Part of a small language model's weights.
Size: width 192, 4 heads of 64, MLP 512 SwiGLU, vocabulary 8192, 7.58M parameters.
Training: a variant of SOAP for these matrices, 3533 steps.
Each number is 128 + 32 x the weight over the matrix's rms, rounded and kept within 0 to 255. Layers, rows and columns count from 0.

# layer 3 MLP up, 512x192, rms 0.185, rows 341-347, columns 128-191
[[ 86 109 152 119  47 106 201 174 143  47 161 133 130 255 115 196 116 142 176 170 137 132 125 123 107 165 117 192 106 124 114 129  96 132  94 124 150 105  98 132 135 141 158 116 149 133  94  77 141 105 170 155 116 113 104 121 180 105  80 116 161 107  81 133]
 [115 156 173  72 163 122 120 192 145  60 128 108 131 134  94 109 105 119 175 143 156 119 101  73  88 115  46 107  84 153 108 129  66 135 158 146 140 140  84 111 109 165 124 150 179  77 181 143 113 107 125 117 138 118 145 176 132 149 103 110  70 138 116 195]
 [126 113 195 144 125 193 127 143 106  55 165 173  71 115 157 168 139 168 135 120 122 170 171 175 131 181 117 130 125  67 122 116  99 116  79  74  99  91  99 100 147 197 144 105 110 153 145 104 133 171  31 131  97 155 100 114 120 109 127 104  79 124 137 114]
 [ 93 122 102 150  95 182 118 143 169 137 208 156 116 123 139 144 163 171 143  69  73 107 100 116 101 163 171 165 128  75 120 142  96 214 117 103 161 117 116 136 131  76  99 153 105 163 199 157 147 144  80 129 129  93 122 194 134  48 146  86 149  48  87 162]
 [160 185 168 151 126 167 113 106 150 154 135  89  99  75 150 102 170 103 120 110  79 167 115 113 154 124 143 116 178 109 130 118 115 128 133  98 104 131 133 134 123 116 148 132  86 108 132  61  99 136  83 157 164 106  86 124 101 133  66  78 109 174 116 113]
 [148 174 102 107 166  77 176 149 154 141 149 150  99 116 104 112 180  72 117 126  91 126  86 133  65 138  89 123  79 143 134 136 135 165 171 180  89  89 141 173 202 139 189 123 103 209 152 111 135 138 117 157 127 123 198 120 143  97 155 105 119 102 130 114]
 [101 124  58 102 114 148 138 121 162  99  93 105 138 142  90 120 123 147  88 178 126 121 119 140 144 121 125 146 188  61 101 170 150 142 124 116 141  90  92 152 139  79 111  60 143 199 105 131 152  65 145 146 172 161 166 120 118  86 158 146 146  87 103 108]]
# layer 3 MLP down (transposed), 512x192, rms 0.168, rows 341-347, columns 128-191
[[144  89  76 137 119 134  81 120  89 140 106 145 136 136 122 139 138 159 155 171 136 126 106  95 106 154 131 132  70 121 151 127 100 146 104 175  93  83 171 122 136 111 184 108 156 144 114 142 131 150 106  85 171 167  83 138  95 174 112 113 113  75 134  81]
 [156 152 199 142 175 159  86  96 101 153 164 147  92 135 201 105 162 137 115  86 125 119  99  84 106 141 126 151 146 115 145 114  97 134 162 128 158 134 134  79 139 220 110 101 120 117 106 141  71 107  78 115 131 124 181  74 114 117 120 117 106 109 155 143]
 [ 66 128 169 195 105 151 133  84 184 103 120 122 119 136 115 149 159 101  76 193 125 101 122 182 137 190 187 154 177  96 116 101 117 119 104 129 135 103  80 144 102 175 124 121  65  92 153 108  82 141 159 150 166 146  85 131  73 198 142 137  87 145 134 134]
 [128 155 114 138  78 110 165  88 194 144 138 163 113 141  82 151 117 117  91  89 161 133  90  64 107  80 145 111 114  69 114 152 127 117 180 101 141  74 116 181 128 103 178  89 142 172 152 138 157 158 148  75 134 129 129 103 174  87 103 144 150 130 187 126]
 [101  80  50 129 166 115 152 188  99 120 112 101  85 159  82 134 135 150 116 182 120 122 127  60  89 106 135 157 156 162  87 161 126 147 152 141 113  98 183  80 110 121  82  97 100 140 186 147  92  87 165 118  75 127 134 115 140 128 173 144 103  97 187  96]
 [ 90  79 122 170 110 147 103 116 193  72 144 135 167 127  98 125 119 154  75 167 143 132 137 164 128 114 136 121 121 153 100 111  65 135 147 170 120 143 177 111 115 108  94  94 147 141 151 117 140  99  82 189 140 149 120 131 144  88 182 179 158 159  83 117]
 [102  71 142 142 123 164  92 139 112 142 119 188 156 140  78 129 145  95 139 125 149 120  81 134  97 143 154 144  55 133 142 146 152 124  80  86 113 127 165 114 152 127 161 112 117 123 130 136 131 112 116 103  93 115  75 154 152 103 129 114 111 123  82 108]]
# layer 3 MLP gate, 512x192, rms 0.183, rows 342-348, columns 128-191
[[166 140 161 181 106 165 136 137 102 132  70 186 122 110 176 110 143 127 103 173 122 136 113 189 147 140 213 160 192  86 167 140 139  87 162  91 146 180  90  91 128 129  59 148 104 132  98 123 122 117  86 127 130 170 131 129 107 123 182  57 145 136 101 134]
 [ 78 114 102 122 164  95 160  35 117 101  78 153 130  94  98 112 130 140 138 146 136 153 127 123  93 162 116 137 152 173  95  98 174 172 194 113 127 132 130 146  96  99 127 135 132 151 190 138 134 110 123 164 128 143 134  90 119 132 104 149 160 142 179  80]
 [104 146  97  96 139  90 161 171 116 114 164 122 163  40 115 113 116 125 129 156 143  76 197 100  93 128 150 169 144 134 119 127 116 168 130 125 151 210 130 166 167 201 116 104 140 156 156 116 151 116 172 130 179 106 107  99 136 151 176  55 133  84  57 168]
 [122 112  49 101 162 107 102 171 152 127 122 105 126 168 129 106 123  86  77 139 140 147 124 145 123 114 109 110 138  91 109 104  99 118 127 107  85 124 119 128 118 112 111 141  54  91 156 124 103 126 121 122 132 102 122 130  96 119 198 120  75  78 147 146]
 [133 177 123 132 192 133  76  62  82 157 178 155  88 136 107 211  95 116 124 142 106 104 153 119 131 119 126 120 107 135 118  89 143 121 173 146 137 190 169  67 138 101 157  79  91 127 158 139 174 147 145 134 131  92  60 163 183 116  89  90 135 140  98 132]
 [ 89 137 121 182 162 144  92 116 149 169 150  82 133 105 155 119 134 137 152 113  87 166 147  90 132 124 111 133 132 119 150  96 143  95 178 108 122 116 108 142 165 105 128 156 127 109 125 156 141 114 190 136 119 131 127  46  90 151 120 134  96  63 104 116]
 [182 168 151 119 125 146 158 191  78  40 126 144 147 145 117  73 113 136 132 168 117 123 131 119 142 154 112 145 111 142 110 140 118  99 126  80 143  99 129  71  52  85 101 143 118 112 133 117  59 135 127 158 130  92 122  98 103 146 120 101 137 122 151 116]]